Weights of a small GPT-style language model, trained from scratch on English Wikipedia.
Size: MLP 512 squared ReLU, vocabulary 1024, 2.3M parameters.
Architecture: rotary positions, no biases in attention or MLP, capped logits.
Each number is 128 + 32 x the weight over its row's rms, rounded and kept within 0 to 255. Layers, rows and columns count from 0. Numbers have three digits each. The size before them is the row's rms in percent of the matrix's.

# v: layer 5 attention value, 128x128, rms 0.08, rows 8-63, columns 64-127
# o: layer 5 attention output (transposed), 128x128, rms 0.0461, rows 8-63, columns 64-127
# q: layer 5 attention query, 128x128, rms 0.0862, rows 32-75, columns 64-127
# k: layer 5 attention key, 128x128, rms 0.0843, rows 32-75, columns 64-127
v8 095:149122112119113223162089106145145128093166126159109119123146101118097119041150164146100125138074112100077147134137111148109121166067140148142121099041167131144124033100122135166131127165108146
o8 099:075150099145133114104079132119097159164062103094155101159116141118170183147103088136139158124160169120123148162103160131133140194144145139141100180140119100089136180126157164112101155091089102
v9 095:132102143107105118116152087123092139118125146100116117130075151168165177197113070147134138124163166161142093139074093102136159025125102126046130166211113099123114117094119157148151141110137140
o9 101:118115128122117124170177142168113098059187117091132105110147123154106130140190116103111079123082077114131144120171160172044094069130110100164145123170171159168092103121101126177118096137214140
v10 090:039115122123148137164069140198134142127118226158155116123112110113101128139127163171131076148117127138179137052135134126124090106111123165130141081089146125096143060134122127142172131120184114
o10 103:169120150100115142077101081110114155062114123070111187075097139091145144115151121150111144132076158167119140160065140187169076167125164109098191120150106119186145188087098100111165088089119125
v11 091:119173117140130081102134150105122132209144126086136116148138130112162107205108115191139116152152148127166126129088130113160131037168107102049103132205114158121151126184151143117150162089171097
o11 112:151128154088122091140176108124195084092180149151175151112144114157082098091092185125187146149109084113133052101158125120164115119140159092118127124146135202131134103162128091140177128109165128
v12 105:092094145147124074096187123121112160147087168077137113140096146185092164185095086102122109102154156126145134143128112097113128110155078133120120164187131117094161135098121144149139145090134145
o12 088:145114163146111147159206140175130125047201115109102136082142112160149137140189106122120065105089096121130178090157100135088100052127116110111150099137142144184109130127052118170110064166169171
v13 071:141122187134087186124131093160137125093129167119105127125125118158162143128121124111073100099106123142117117105141098124145153079083127187160126133104166075157101108062107145159113144187102135
o13 078:129116100146119134170136170172050133068148088089111079156141143120140167160185107110059096128112135126133149138149168154029107107129097121115115138124170125154137155093095155154105124165158121
v14 073:137119169147099118163152162149156097111178112108084124109173109156116201124127182153153100125159124104089174138123096140134133208173111103134137075138124148137077143146147103095098127167087133
o14 086:173102132112178114123149142123164144115069109158095141113169131095140115151165138153137125154135168136181104098078129077094131155116096145081065164064106134119114176121091103117115158152139171
v15 077:147150064138137146134062159115142121166141135190143118139188145125116114043153153128084117175091099129085143086203128150159099199094193134148119097068103159159135099171141121101118120112132115
o15 094:133144115149131087092104114116148110208089175156163163133124100149127129122070167167189177173172137133108107162112121085188166175153145156070132105095096107083150147174150088099148127113124097
v16 074:145053195111069148175166106195133097108182084144090130149109137136107145151135153084130154094130105148131119140107125137153119056071107145112156117125152106146103109057127125114161105204165124
o16 088:124083090129158180133107130118102132060118103095082086149131138092129176123174117124077105107105100110143151120148161190071099104101118111144126151127148143164113123084120157135087154148193166
v17 079:096172104192153084097133135102142145185117142078140122101141061068102114159118145168107117119128149096117188190161134105078149188212109126119100111100110134068167170159152202114145133090152128
o17 090:159157192076100132142170113132178152139143104145122103140120125137133109159085109122163131106123139149119113080106069118157192153132115107173112146173103133118126129156154153146131129083001130
v18 092:141166078224137107089175149064094136152073128075147115131118112112086115160105139084124149105161133093111128199166141103115157158165121133156113152090123101070194177160141160132139138100111148
o18 082:123134163116129137135161130129152128142187134159128080161088127181115102177080108107136120112167080157110160087170080115156171077131114108169112146166139100120129080180129125160146121119044145
v19 093:117155127120130168148096152149156087091141105181116124099153100100118120023157158130125127135099093112118106107128126159138115148070193097142143087049149137164100096141143086117112119181138129
o19 096:126138070138139132071029121101099148199035123128116150145117156106147136109102141168132193147169169125124124163087156108152128213103149137123107151101098094081139136134157110080141172124102100
v20 086:156201099163124133102120155116114128076150076107130122102135128127082136124100191198165144156154133120092177165185167120104140170181119125159109126133134150167097180155176134122121093131109128
o20 089:140162184128137142135162119107203164151085109197095137139109109116103116134084131147176123099159124139111080097118107076177151165102124108145113096095122097082146097147099109120135186118058159
v21 084:145184083185147081128095151080135119136119137142163104137156112075147092076131121139110133153126118128109139120164079154135124229145185114164095110047108164122135179164144109109122117105094130
o21 084:133147132107132103108111150102145135229107157178160120153106120136119096160067149118167167154183143151118113135107102107190203157137128162129106136142081114083138115177177128105167138111053085
v22 066:128070166076098126152153109166108150078152089149094122119087148180197167139119105121182156166155140210153086148088079150182115059100128124088148148160129157204095131106103126107111104181093136
o22 078:118069084128137135156093143098078105095131141114169090141144150094086103117184132099095102148120130119123138124176194176071092068086118148125126167115166146150092081103151146147164157143206128
v23 091:114159099137195103086148183127146110167076103139141096096137132158101107093144166130125080134168104154100154112186115161148101179162131083180130119170144175127123130210162067148120127135148116
o23 122:148135132142145124111115135108159147171116149161133217130103125153098098117116154202224153162178115111128110135129129077170140164101150150084109100063076085104125118178089071078168125134120141
v24 073:134106160137153090143163123155084072090112097194129143124108175132143153171124136134133154121139134154123108190158124125142137096086135124179156150153141081166116189106135164102141115158080143
o24 092:164117115150125109167151140108098142096162164129108108142098165113093106119170098082073099132139093175095180088172153129086138033050116112162143100126137125129135064121130117138160123110157143
v25 081:143133094154173078081179156139123153088086112111144106101120084156140119128141130094154154138203128134098175135167067166132131150175092070139126121153134161102106204207139072143130115153120123
o25 092:142129144129174172101126155072143148169144121187114180157072137149075085149141157181206099134208106088118113143131107121164145129091080168135100129110071048132106087160117111093160158177102155
v26 068:136141095153209073047120204072135118186119129132166130183112172157092102121115082159111074099128141156098072092197149097142126152167142103192125140170109096158148188145144106144142146108146095
o26 089:162157162136128100152153128129150118153162199143126199111127105171123123116110151115187159147159093130136117109126119076138118135112128160099174057115126144096145124160081081072151093103162151
v27 139:164204124139116186161063146116141119112136131167137145127168075049149104077136170136140159163083097089133127121138157159125129158136175150135113096063142130114130161172153132114112128145103102
o27 087:117158105126135109111070120083140146201078134172152109173092128114123111138046149111125195139176166153132107157098097109205171189139146138134116153128105114073173142126194146098136166103055083
v28 090:108127131185158075055162196147119106182129135127142115136115151187107146163094155116084109094175126152103140131198087134160104099149124114146129124167122122137123150159148130144153122112155136
o28 081:165120158143133107132190133152157137106178171138126159125133123170099114130157130186208100162139075135117110094154119108125120082106128126079121084089124124139112110179055056130156113144169172
v29 089:100146092114151153150101118122143109145076125185120124105170108111198114040182143138096087160106097135081176103125100161163124136084173113159109109098129147134090085190104076113097126143134139
o29 111:102135087117114099077044135114129114212086128125146170152115158137146097127105179195166166189172151116141097171097176104157153176144112160104090157093084085103137131162168108084157153145115066
v30 115:113155150106116149181093155134159125116091154164147148127164090079138079070180139125145119162106094098133111084084188137113117129079181129111128099081140126129142114152151108100094144149141107
o30 082:122183077140136154086044101091083135175054137143150168119124144099147151117069163131119202131155172110132139160092098094183139208131162133111127132127092105101155153135184133079129142118070082
v31 065:139083166105170161151123161151170126126114178165143156176171114146038121103119141040159094144125122107091118089171126158123094169108132141152157076123170123111131116126127103130087114153116147
o31 084:123128117167171138117107093094088136141070146115076199103130139093175162122143117168114157122153171134111155196095114090160098171118138160048150056081112103148148184114106095109135105147124183
q32 103:119086132116127100164161117161134105166146144127117146098127145114100164124131100098148122084166167073140094127165178102106170192167188151134098093121107070149128142134185128113144118151223120
k32 079:135124102171196126133083134108147149114139112134174117214108091139091160130159089134141060164102155077127132180105090122133100095093101118166124147203161129146084121113082084125125157109075099
q33 086:163107140174138133148126168056133094102066169113106090097176120114176121124093131173152133141094125134101137087099158105139153165109110101107128119120132131080088176141191153065072086139162142
k33 073:175152097144185156121099151145077128126175136134186102116114072061100130133096072033156082118127131174144087164185146133158112112095117074130132126169113158139127121072080118121121181146123104
q34 134:136088113075118134160128123181129074114047110148106116113160130141128137146198140106113113112166105098145132114172156196123111188149101152101122150095079111138091076164204121122149172132111143
k34 128:103118115132200146121106194079100146161213143148197165150068080126117088111069137128170140137134132131174084160142102128103124125174089157128096098122176104125183135081130150083112120162095099
q35 111:165086069159133111148095146117122100086118126079120134154120161128197140116151102059155166092128102158089107117150088121115136147073169109156141110177091135140113130159092133155100124125141119
k35 081:072113100146182105167098123076142175120137149139151143161150141105116091122133136164142178142158130221127132056097101124082121048083155146109130151089128094163159123130128106146140139094119110
q36 129:066149146158158120135115113145164124159147154115177188101122071093097121149118131129142152112072121067185138118079132127071123130180090158140120100109160102136190183098150145155112167116161085
k36 144:173145138123134172140128193103142083149142148132142166124128089083120067151103194118174138123102105084185092174137123154128161145186095185124087097113151110084172155079154153098102135161125103
q37 110:138148140121100133138153160210138130090078154103142146131237088113112121199157154147133117142112146086158154107084182173104126161155045164094080095129139146126115132142218107132178144111104119
k37 104:167186150155127129110067138092145099174163127145145150129146108108145085105110185105159135134073096132114083157115155149118090150177153187138104130093161150086161136121152131096107113144152096
q38 094:112153131167138162155112143091147148189155115131150169130127085115141087087141193154080114084104119087180121151121113121101141077145082171138113081105174130120168121108167143146098146107165091
k38 169:161146115138138150177122148091128108121153141148164197173170116080137121138128135119160159139164109098182099165126096151122166145152119176159005098162172078116135139075172127104086118123112037
q39 160:093143120123132196166103170113176169101123161093177185140120068098099108136124126162147156133101131080201116158062128163073130118132099166135101095115181119111182189103135146114092146119116074
k39 094:172186173157093141143103140129117090128115112133115177101173109099133098114151198077104126144105073153137113156167179201149086126187141157122118092088166172104125126145159125112115115164119118
q40 089:106178165129111152091113157138114092184156192126133112156080134117169106086111135152079090145107101124128155107122093160200144111103132103100146101116108114116112137096064130079106102127196130
k40 083:161098125083099102114129107145138140151123091198088120206139096078142148061157134175141137112132116125127152088155065114184143145197141124165137104143127114182107127133080135160104119137125140
q41 104:109124179088054133113159118142147061159109100103079147137123107113135135090165097173127114092075134140118137140140205109080139140095083099112119151097144139070145131077114103188075143141173135
k41 094:131161145114089220158081148138137175120166086145133156066137152088152146156115119149178162083188160105174143122101123132121189128084097121134092124129147121101124113130082076121119100146117100
q42 102:091070094122145144183127134102082167127163104165128153071159177137128144149146152120125145147115145112128123145147170124105091138042138160170098107164105134107099079067138112125143161161170122
k42 098:153083128077125149161175113067087157156146135169080107128142140111129140157134079108151159169088121173122115108045129112103145150026113108123141103096140161156114108135080128127112136108134108
q43 109:116123115073106121132082110111114141131164128202107105173144149111177130104122104126130132178117148216110180141137033127133142165103111132219164056069078143134116175131101074118123136115144132
k43 103:191146144100119167102084137117091130189196120169096148129095121157120121131075136110140131098113164143127184148176049100133114115166091134174109080165124126173132097118135117124119158135171111
q44 099:114206137170118109134110101088144142177120122170146128084129114156115112107131137087162107194104103132115115151110084145220106105182140118062188148107158155141133125158095117113086101161129132
k44 110:121137094101093098106108141190187134093150102097107132089199144122142139077102130160091122117157097120113129153139121094196127122204166153100110175164131129151148171097136152146087106131168146
q45 110:149233156160105073076179147191105120113103167129154135127159133146144111159092130158147131178127118115125067141139166148130091186148164124114096152177075094102116103172151147123123134107179121
k45 104:108133100139121129117118098183146149087155100147128101145102188137133144117155118173130104154130128113138116125064255130142103143155145146108153169155106146133094144152102147132126081117117107
q46 085:104097129149184053126093138143119163171167129147170120169151120135167118208066158112119123165153098117143111134147059116156137137127131150159114138215074121144133133155129136098153160120121129
k46 086:086098112188167142082189079116124149108143163188136058106099138128105111112137127091082134175125114103121110082125179113148182127171129098089182123077110138109118157108147191100146103117126124
q47 103:133135072136167153159095142081107125128145183176118103135109176135102123089086176094084127110153134127141147083146045161198140130150128153188127034114130100146115160137114096082180107135121125
k47 094:138131133119163082103093130067128077166108206216108132167159088129118122076108118094120087106137118159099131127187061123141105145157149066137126083132124147169137182174139143086080156115125147
q48 105:112073105071106149161130123100096160131145114165123134118138162118124108169117153143145180167100141219109150154184104106076126158129129112179136099124117153101150140129118119204165159102108125
k48 099:105138089090134154119129104105080146122185164124119155091080141132120139158119140116164131149066140159150159118094116083123123106147096088150116047123137131162166121105116128135154147139147158
q49 102:166184119108137103137141119205135126134079123180126121144190103129126083137101121104168099162182073148123131063181103152176081159169128129140143120128103137190126081203124131151149140136155139
k49 117:108159086088130099137169127162143152098071132137127114102169161141108139114097106162108090162152100141142200040172146072178104164144129170102123189174088123152144164109111160145104153094143119
q50 096:165176145184098100091118164112142055088068114057135121106112111112101169153131130171130115087079175109141096124094211150103135141127126100058135208191193144112138150102129159146117099114155141
k50 090:136105122176118153156105150133141125090149061091130172180156170120138109138123153162151125071131139124125058123121204173103102139186126140096140169093201121107136166133129140115158111156085135
q51 080:177152096138123147127145103089124161130087121172126094156203074049164077143134186081193169144180120110106130127068182149134061120148145121094127099100076156132133095155138053121136143107130166
k51 094:128151157150114101169155153119121106085151083131154126162162149113114084099126124149135143111166121106090141062139160154110121159112131128125074097204202062166138148104162122119092125093120085
q52 097:076113154192140133098103126104154164201170109134139136127101126141121175075139111093111097106129062106156132136090034119206128065150150129098152138167179080149128153095081187081104094175108120
k52 095:109136096106125127069179128157162134154125142144115105076155087131150131072153102127047115134131110102096112127147041124183144108197160114140103176131079124074099167078115116107089102135227135
q53 106:119132126184113114189060142087091114164161078214116124085133176158124103138150190088105149186161129125115165122174141160152100145122153167165113084107124137151103059160168095137192138143130104
k53 097:100092140135165114148166083067117121170124122177076092183124063130110091123118105074117114182156121144124148113107199104140099113102112120089163099107117166219141116165062189200117151118131101
q54 098:059126142203157154143071109067120138216202137155116140158070179140127150072167119125135111113126084189125130165092115150167128098102179125155155127099123117158133118066106163102090090147122117
k54 093:067108114092101123099207124128138113223121115144123108114089099136135128090102135110057109136140111128110149164164097115179134119119119150120125174106063191152121100097101144205081107111180159
q55 111:173144114150086151100169165139113164119168144113156143129128167145130156160150117107123152132133172097118107169161057147123154127099133127115089078171111141102116158136119122144150051205079090
k55 086:101116123190120148059107108127139128118144176117123118142158080122140151164204119111126126117125131113082156199061108158077134104088130086102136127113106185069064127208119107128165103187166141
q56 091:135099158113143119124119123140122136188189135090125135175080135102164120101100108199108105108092042160129124115109113092145130102107117132142120174090107095121190181091094156145059119138133116
k56 091:132121124131078121149099155147129154172144137153150114017111094100125136115111157182093095129122110118162073115202108104149163117170146126097127136137141116100143118034121172112123135118166149
q57 091:038105128031136145105127153137174114124122109085091106149128118155141117056141128159083119100080097119139140090112180102104121100089091112109137155104159086092137170138127147118101182116113118
k57 077:130137111051140161200077158117137098166105072117108121165061160129131117107169124162151150111109195113156107144066029127114126137141091106119125118161171100115103097105145116062110153108131122
q58 085:141020139041152135123172092092149131124114178093137146175122074136164143083113127143125137055122120132133089141100134111111139071091107114107116184090133137100163115108136140104124169118099146
k58 082:086130121135136178173111138110147115115096146096161140065115125145140137133151164129096139159163127072151109123076068135116165111090110081139065136144153066058099114120215114116110139094077145
q59 089:114079127150198073151106125132127073100129158132139119151094179152115112162178156069120131097133149152127130151101132146102146134124167159123129153168098125138123108110201136134152106108051101
k59 096:067084161189181145132165129094105096193131169157130113166039097172120086123137122095127149154094138097115095136148159149116097148099126142091130050116116144148143122141123183167179165152106138
q60 083:168109103043103169116156097170164110103149103135097132133157086118144131125107123175155149080088130121099140149138138107080123168163080121126157097099120187113132149160128117167114153103135136
k60 085:184154114114123139197100129150131174073131110095113162120126130104123116153114134175158128099150154129119142120136083125095165117143063163129048082159193065108120132133174084135140161120127124
q61 100:236129143163053127128159168139120129113133124122160151123138143141125113200141178164086104115129161142150083150139118113099139127118156102083096170142132169114152148167150143190174111165054118
k61 103:093084125201132171148110080142163121074143131127156141102099076136144147152169143159139091166108137131121139107071191163129130135183139096073108094110200157099122126146137151159171146169122145
q62 094:133111126077091124128176145197102122093190140091123149103150138110130124177149120207120138096095123120122089179153161121076147200103133159158060130144091122097149121123176132154108174179143115
k62 095:129127160213080152143063107079129160132172142158125121090063126109114106176149147125133105154094137141134085163074213165071148131038111141125153113118098118096105093158088089108171175137093161
q63 111:141199107141091106168108151136073109174131184218112117144125162149147078132118168144081111169162126144143135086226046158182114124121119146178116071106068134146104127168159072126152147155155103
k63 093:118120139155099110129088093106131090166133112189098092154145102109098116096109135100097086156161138126111169088172165105161145146155117145140161094132097173193153141158082173173134165116117113
v32 097:108105123162119148167077101190068175037179070109125121130093157101136100123169156102094151146115098141123118128153125193130137156141199146154126161156080091156087095158146134126161117124099141
o32 116:143154137125111119121155093086161110127140142193137102090168102130144164081119145158113132072157165138136164091144097120153109133131126176129119143138178137166160164052094149091077145136163125
v33 109:127107079087131116086131155117079160148075170125145119092089103107056173122128119142138094070169170130139156150132116091160106132137072111126114156218130132110143132087081107106167166064129108
o33 095:127123113106101107117032111155073128187110079103131144202131166109084083123112141108085138150147077138138098155136163130157130138126164151182173128091108081120083133088160159166187129146089142
v34 109:109093123131152121122081140119140182141119143098133141107122120121042104117147127130082141137162173095112139203128016121133124129180101131168103134219148122097124158119113130147223177069097130
o34 097:126179101108124077151070087098059088204132089141162117162144172123116100096108133098092103132154056138139122124150126076191155116101175138160199152087113104157078127085141157151138107146110141
v35 098:125128127110080148141062156086156175133078136108110141090167132139109079080148162141098145171163126178115128159113125125148104117100158124184119171103119139110160081139119149122210161076104127
o35 098:156156120124135056142118051092127060171139173164133159096189124131109102115100100140152124137119119132138116149112091053169174135124153136112132137111124134152113162128174130161067152130134133
v36 124:140120117141077153145143151091180153111150139113126127124119108105089149095139201150125143135070127152131145104173154138146091167089153094095120114055135184088175071167082152145165101122117144
o36 107:093144166094115096113149086141133077152125171163092144088201109192093120107144107134157139175111154124128143156081137104163161087066164150132145126135113141170112153163196126137087177065114101
v37 098:118117123139101102144130152093049145143114142168137141120143151120074078141122242136094115119116124155136122173157108145137144118131150111157127158198109113071106126124149152060113202102131110
o37 104:114153100159099115071119174091161138101140125126197176149149124103186105082116071119154127061184117136096134088174104121094094161177114130125090131205188139129095101091129106156152090151140134
v38 106:183127157091124119140133127172101098105170105113142152135151159117166131162105159199165146110111123096125127087141157124106100243174125148117102140149067107122131129078142156158172144152172134
o38 120:115179124137145109137121143072169135179085132115165102107121055118159167146126130101055100124165137143144164189097107097149087104098124132147143126093142131125115170075082062042122093148117088
v39 143:137146189097138177130183168167132108111130112089125151141127096140133134153227095123178144139017115112163077153126123164075125123151048115140132102132186142091063143119129148097105116110144112
o39 074:157114109123179108143113183121082119096104167136181128150119138095104166167104127143126157122137161091181083112120126081051156114103119130143090129163119139112147163101163128101138146155150125
v40 107:164147086182090143137091127090083156126101153126128109096142143125111108136161194123073084155126100178130124166158166140149138069030219133183116152081092143106137078112150140122135119184150133
o40 110:151132130138124123086167098111179099123134109162131132047210079129202103084115057163169122111124148142122135079135093155157069197183120128102086115188158155166117110186127055142069153115126185
v41 105:141091148121079176128155152163170145098182110030132123126075094133053160134158139146106126108104164151138125097167136142082143109103114137162094117158113107154152107127098155146198126140152111
o41 100:082138111078122063155062128112095140163122083152113089159147138129107147111092141128104060111140081156148150161113111088198096117079141141165195177136072125120069138097166137115139119097130113
v42 100:140144091168158111123104111100118067141139121173118128126153160143247091150114123111160114152069103157127086132086203117103104056077155143109143156095104163127116091136140119118065087186118119
o42 095:159108124122143177109192119121156122071099158141156143076132062106165149143130110154135134089143165096131175100157097206116105189204110104117059113165154130142158128170101064089127134110141177
v43 111:142110198138144107133240118141106114089216095148122125113138146101129117101122089137147170095065102138130106088128141121128159187175121143070133101138160065196120193093117121119082116175102143
o43 112:095111152151053184111132176178151123119122107099052115162107138147095179165168182169138124145182196144096139140121201169068093094109129116092151128101116130098179060125098126112171133101159088
v44 109:124116198131157111137151091181180101184153061111114135122146131114149125136125060080209148130151129108114114143133151158071105195146151155158108127122082136208094158135133117146154108142148144
o44 133:167148134138131132106128110105114113150115118142089061133110080141157169195119157170129139118139139195123182183138144127148116092093104099089137142068097118110121180122109109074109100127182114
v45 121:116145122176221083117188102127108072125141142154129125139147138122129122150106031099156136126135100101109109151091074124116143154165118144133128133169143114173101166121127099141092095094159136
o45 135:164143135129094173100138167178122134132144067089143097133061121149168160148165159144153125140093117113094119098185164170117090152132119058100165086091129149098144141157040102132165103189114158
v46 106:106132130078138110114159142141162085167160111176127129181160098129168151135093093186162137109114138093130150070117190115113130176110125131160131145110107109153134082221141107160101128102126125
o46 113:091095165154123164171124110143158177119146162085121109109051121135123142168125161069115135112117106162116161224151108141158146084142091112099131111069088151067144168134118152125098071111162113
v47 105:115132123123144125108156142075100114131097190158132104128091141148099189147135205074093093126127104176145139148202095116161114102089134099164103106069152160064155092122083143109121109153188117
o47 112:143123119115146101114125170125145137114126117130132194140178086129176066068127068115154128146059163095096116088134157181141083136104127149146118137198147163143067095211161124184111121140051119
v48 099:135142151141116100149073079195149084133135191119139154108123064124187133127137104107133110105116164077143084124101139097147129100153097151078135080198123149169087086095138109112122156125165118
o48 101:144114061088150174148098083064043157105092138138184145150097187093123170119119143146050137118156066143140120113127125149140129136134165071152132163112151081111101130106119103101180113122124176
v49 130:114121189146072136129132125184138132126201147097149147164062117163069171160163091149070123121150162119144092152137131131106178079123103140170140115165114111145065126082111135132142121148156108
o49 097:121115079094139135160073177135086156134128095119143112167129177076091175115116153104083071111117062140174123084149124160169079154123129129158145153159113126097095118105139173107141134102102142
v50 097:135160126112165112145128156039082131164101078102100123119187174093135087081135181104142138101129101130151108098182152141151133154113160141119149168068132097102128137110127151133099113098119136
o50 098:151145150156107147065187133135194107128143171137126151066171076163152090148157092145172182144137192133076137143105133113080139110137139127081079099131130149129178114139127126176086151148128104
v51 104:156166097182086178151056091132091163091150129146113116124136179127141092118162126115105129219104126137129120147148127153146109078090171137171168106073124130167088096090134140145115130135148124
o51 124:188123118161155140111179077090135118079134149129133143058180103134143149100125105142127140093121165087190103052091104154131074159153160121082093166180157111185143137159122092099085164152136173
v52 115:092129087117146144123098158095185181147053111108116106099114076118080124058162123095152111127124141123133127094120130100155081098109104103074150134063161145104179077156102132113137159060098116
o52 123:147098160120119091149110044148079100120154200143102159138160188157069099143110133121126176168129133139110105173094155087134207103119167141138126126104086095130130143136208202176118158098124126
v53 111:196119103075128125099155150141048119118141123155114127067139121126120139076131114096153118065133099173133113123173159112186110171087114124096140120138160145168155121101097079080129113120123154
o53 101:126099153161063144085094092125097099162090125139059128151165128150078090127137142190144153178147162126094102156108197188128094136141180131140139135083116098117118097150146135161149176122104140
v54 116:067116193156104109143084106137166154132160101080132156117151129149086105126153086147104133163145164102098139206086046131096115132135166140184118122159132134195119124103129134128188189127127126
o54 109:166175080119155103177110072086111076134141141154159096130143157115124140118074142116100101114142075155170121131136130065189153110089140079095167167121121123142105137112112135112108098139169149
v55 111:142121165119111127151097090148139096132162104160134134143148135128183136178078128168141151128150161058148139120052142138109155180184111144089112134201063123156121167148170125162126117123093122
o55 118:084154106101155154137123187130139160142118116094176109135042108100145176155161150114111094112134079112160149129115065095125136121110104109149125130102159109113145143058076084062164101159147109
v56 117:163119159127119090123209106088073085164155132183128130105145151121164122110123119090144135090072082148145082130146157126155135157114104120034141118120161129129127185081081099093091097154170118
o56 117:126130116135107175082141167143122093136064145120102155162157099135116134155171162186143147144156178092098115116122178208067097135139147119149125101124133133117134049153152099136183134140102116
v57 099:151159082080169154082136119114153134161153142159129132096153098121097120105090114177185111100103165078133095105074152100162094147171039130062129113170156144124142147091071132131120127101128111
o57 108:110102140098107116149079098158040101160095143086131142173105155145050134163149144104090149182140067123148091168089161121126159099109198106143186134064066082118119130119172146129196150106100132
v58 109:121152088111216116093187161136160124147038121089115119101092101138130131122129082066161087068125108150173112039105186094101105108126102143037131143074146136114126096125070108097092107130146122
o58 123:148059173111112128158095089168095106101121108170098123151118140111122114168128154176124188181157181148078128197092188158103165139163139141141116094114083103079125141138188175160163125104107132
v59 103:150097152182141082162205100116134084123131092134145142091125117141188108119106115047179135066124093146119114140117175170099115174121185126033108139100126157177128147138119114132122119181120149
o59 110:142158143125103188049140135146153113132121121133080101128131099171170160166167136209186155147146178151074176132142179164111139144128115104108099100126129129091134122167073093119132134115144128
v60 093:162140084120087138144050126074083150139105121142114138105147148130108061141104255146118142157145136154125147165143095129155104111107159119188111129140129164084153150081140165116120164134092120
o60 101:110170098150138096055154137088157116128121126132197166087177068128161059080125047152169120095136107108130119094122106090104119159158141141113083136197160121163113123146140057129147147140139137
v61 106:134139126175140074143173106108025079094197150210129108111137174091154142138116101097132136124102106144102094163162117129150131133079163114166151135156136122188103125103135108084075106155164131
o61 126:150140112164081214052165153139165149092110121102126137125142081141165147097146127151123113087127160099103149069182150229100044171167129079108112134163165139125144076161065079133148126158130150
v62 108:141124146111200094122196114115103110133099079135094128086136126135197107119125110081147124106092080151138099120112117121128134073146136122051146120122155090164115185153143114111063056226129118
o62 119:126060153149087162118171134152123120079112108132089118143100136123117121168164122222160161140156189161044131124148199199061123162175098138091077125117134130109190062142107111156167139112149135
v63 101:099093166120123110117154140232217110187121160065146128134086072143151175155130096102133086126131134101137129119134187129097155205196072138116115125120078111090098078155107127159164118135148134
o63 108:144127128070154103206048119122081127152101113160128129187109173098148179160137152100081128162136103171149173185109112128166150071085119142167160135071103125110078207086158184111106088096094093
q64 024:144166119177104133139130145112064149136163084137120090114133093118170116136199100124123107099062167012090101204103108110137035133139145129167148064122222101133108146138128093134111137126099105
k64 041:114106114091151113096168133064171101131057149118114139131128195147099127139057164135112091101177153167135149070180143074113107142108136128058124168166093131144158096103162141122116125103124163
q65 034:190094129129126127097124163131142124095131154152069170187120144169067119099067152066135157084181104158104143126082108121133166107110115199098127087130113159157109165108124148089165154163149145
k65 039:097127131149105110141177114084132118115107159159125061106112156136108154154084160118097099121084146068130158114162102093125099094154136097081129156135185122181124123136149126169111104102100166
q66 036:075117147104165129128139143075088070098143094088088109140130112095177118135156130123100092103132109155118169105173153087165057172107110052135188140136077144105113076166127172145103097107162173
k66 061:110106157103175112099160148068173120124059159124141123157107166142073149139047141139127077092155182149129151079108142047119120150083129166062118162120154116135191122115135137118129154088124157
q67 023:107162111138109144069146102156125123120166146167129127108122090153122046138152107148118103156101172144128124170085116147123043073133139129159074108120168089154176165059043122131155124112136091
k67 052:146086126111158099107170159074109107113103134119089098135122190146091163176089134124126100090146164129120133072166116074119125151089099120084154173168119121151131108137156118138114123114124175
q68 027:140124145117094134166107129128119146167138102130139113110118167147125134116147096104127128135168109090155123144082115203093203152123143162095106126151123096128101140107186058141154107171120116
k68 053:146199140147098148153111141183129148156151118123150174128145083105199141102198111154107165180119075157164094160109150192128155125137132143178099127134121124111114151148117128097101128144114080
q69 036:082132128143122125139129088121105063115132115109066099155132154101118142127147174120103107105127073148101153113159167118185082107080159077141231117105113132127115073173132128136131129103177220
k69 076:085091141111193131124144123045170124127050138120118133133101144133081144140049144138120091094164183137119157084090134044119089161074134143068119157123124107122182132084153154117112143113114160
q70 050:124093106114091114099119099123116143120203097107119088115115184127134161124168124161117113144145110115086117112184117155115113151043137129144145131125183152128102131121148032236161096099122152
k70 052:117121121101102144095151109066119106133101134149094125119149144169042118143066191089081124077130149126115190159135104105092079122145087109115153154116114130124160100128139154127135145092152181
q71 047:115066149130100103153118147120088094117131134122073079137148132101123173112107112132126074111126093158090162090179121065188045078079165104138189118137110137187125121179095156207135105158168199
k71 097:089069122156166101092156085063131115129116115143138109123115168161090168155053126121136083113130189130099169084112104048117098133067117140083136148128129128152146132131123103159157134100126179
q72 109:102109140140163157140094100143167178142125089194137121153170133090112108132122162166156108057100142122141108070193120104156159095094109126169126093122098137130141105176114141084119090168102149
k72 109:124093068120198156098101090125188180182137146203129166163128178080117159125107093217149081119150137117112133105157172091134155115143133131134147072132084102076151075119116155139120107181079135
q73 111:111131121169143128111118120092109063193157158130129132092121107145140124157133147044127112120125116184153150084118105137165084067167129103122099121134142111161116112138114179010101117195190155
k73 105:115083082151176089136118115163134124136123110103144120023135087146173145125125089081174103103100155136132102117117089124135163089172134118175086136124163199185118139125071116078114060132195137
q74 120:189148125186071149150063084121132084138152150087115144128072116125145118143141093094165174152153196113171166133118096116113109117156158054124168129124119106157099128163069125161111113164153107
k74 115:082110139130090172195106130126092139138101132079177122155091055167171149115135137141174186152186146055142189132143072096145102130132142107146170170105147147141156154112129094114109105172131094
q75 116:102155112129122114069140132068108139170141125127112116145133100077081122124144089103138157127091127148131126161094118132149140120112185124118148061116156119151111097125076159129135080101107095
k75 109:082133122163136096098126167106107136146166128105163111150135136149102135114171090173161114097091092163135173135123143135128118172085210132138114143106108120147129095114053107166080098119150090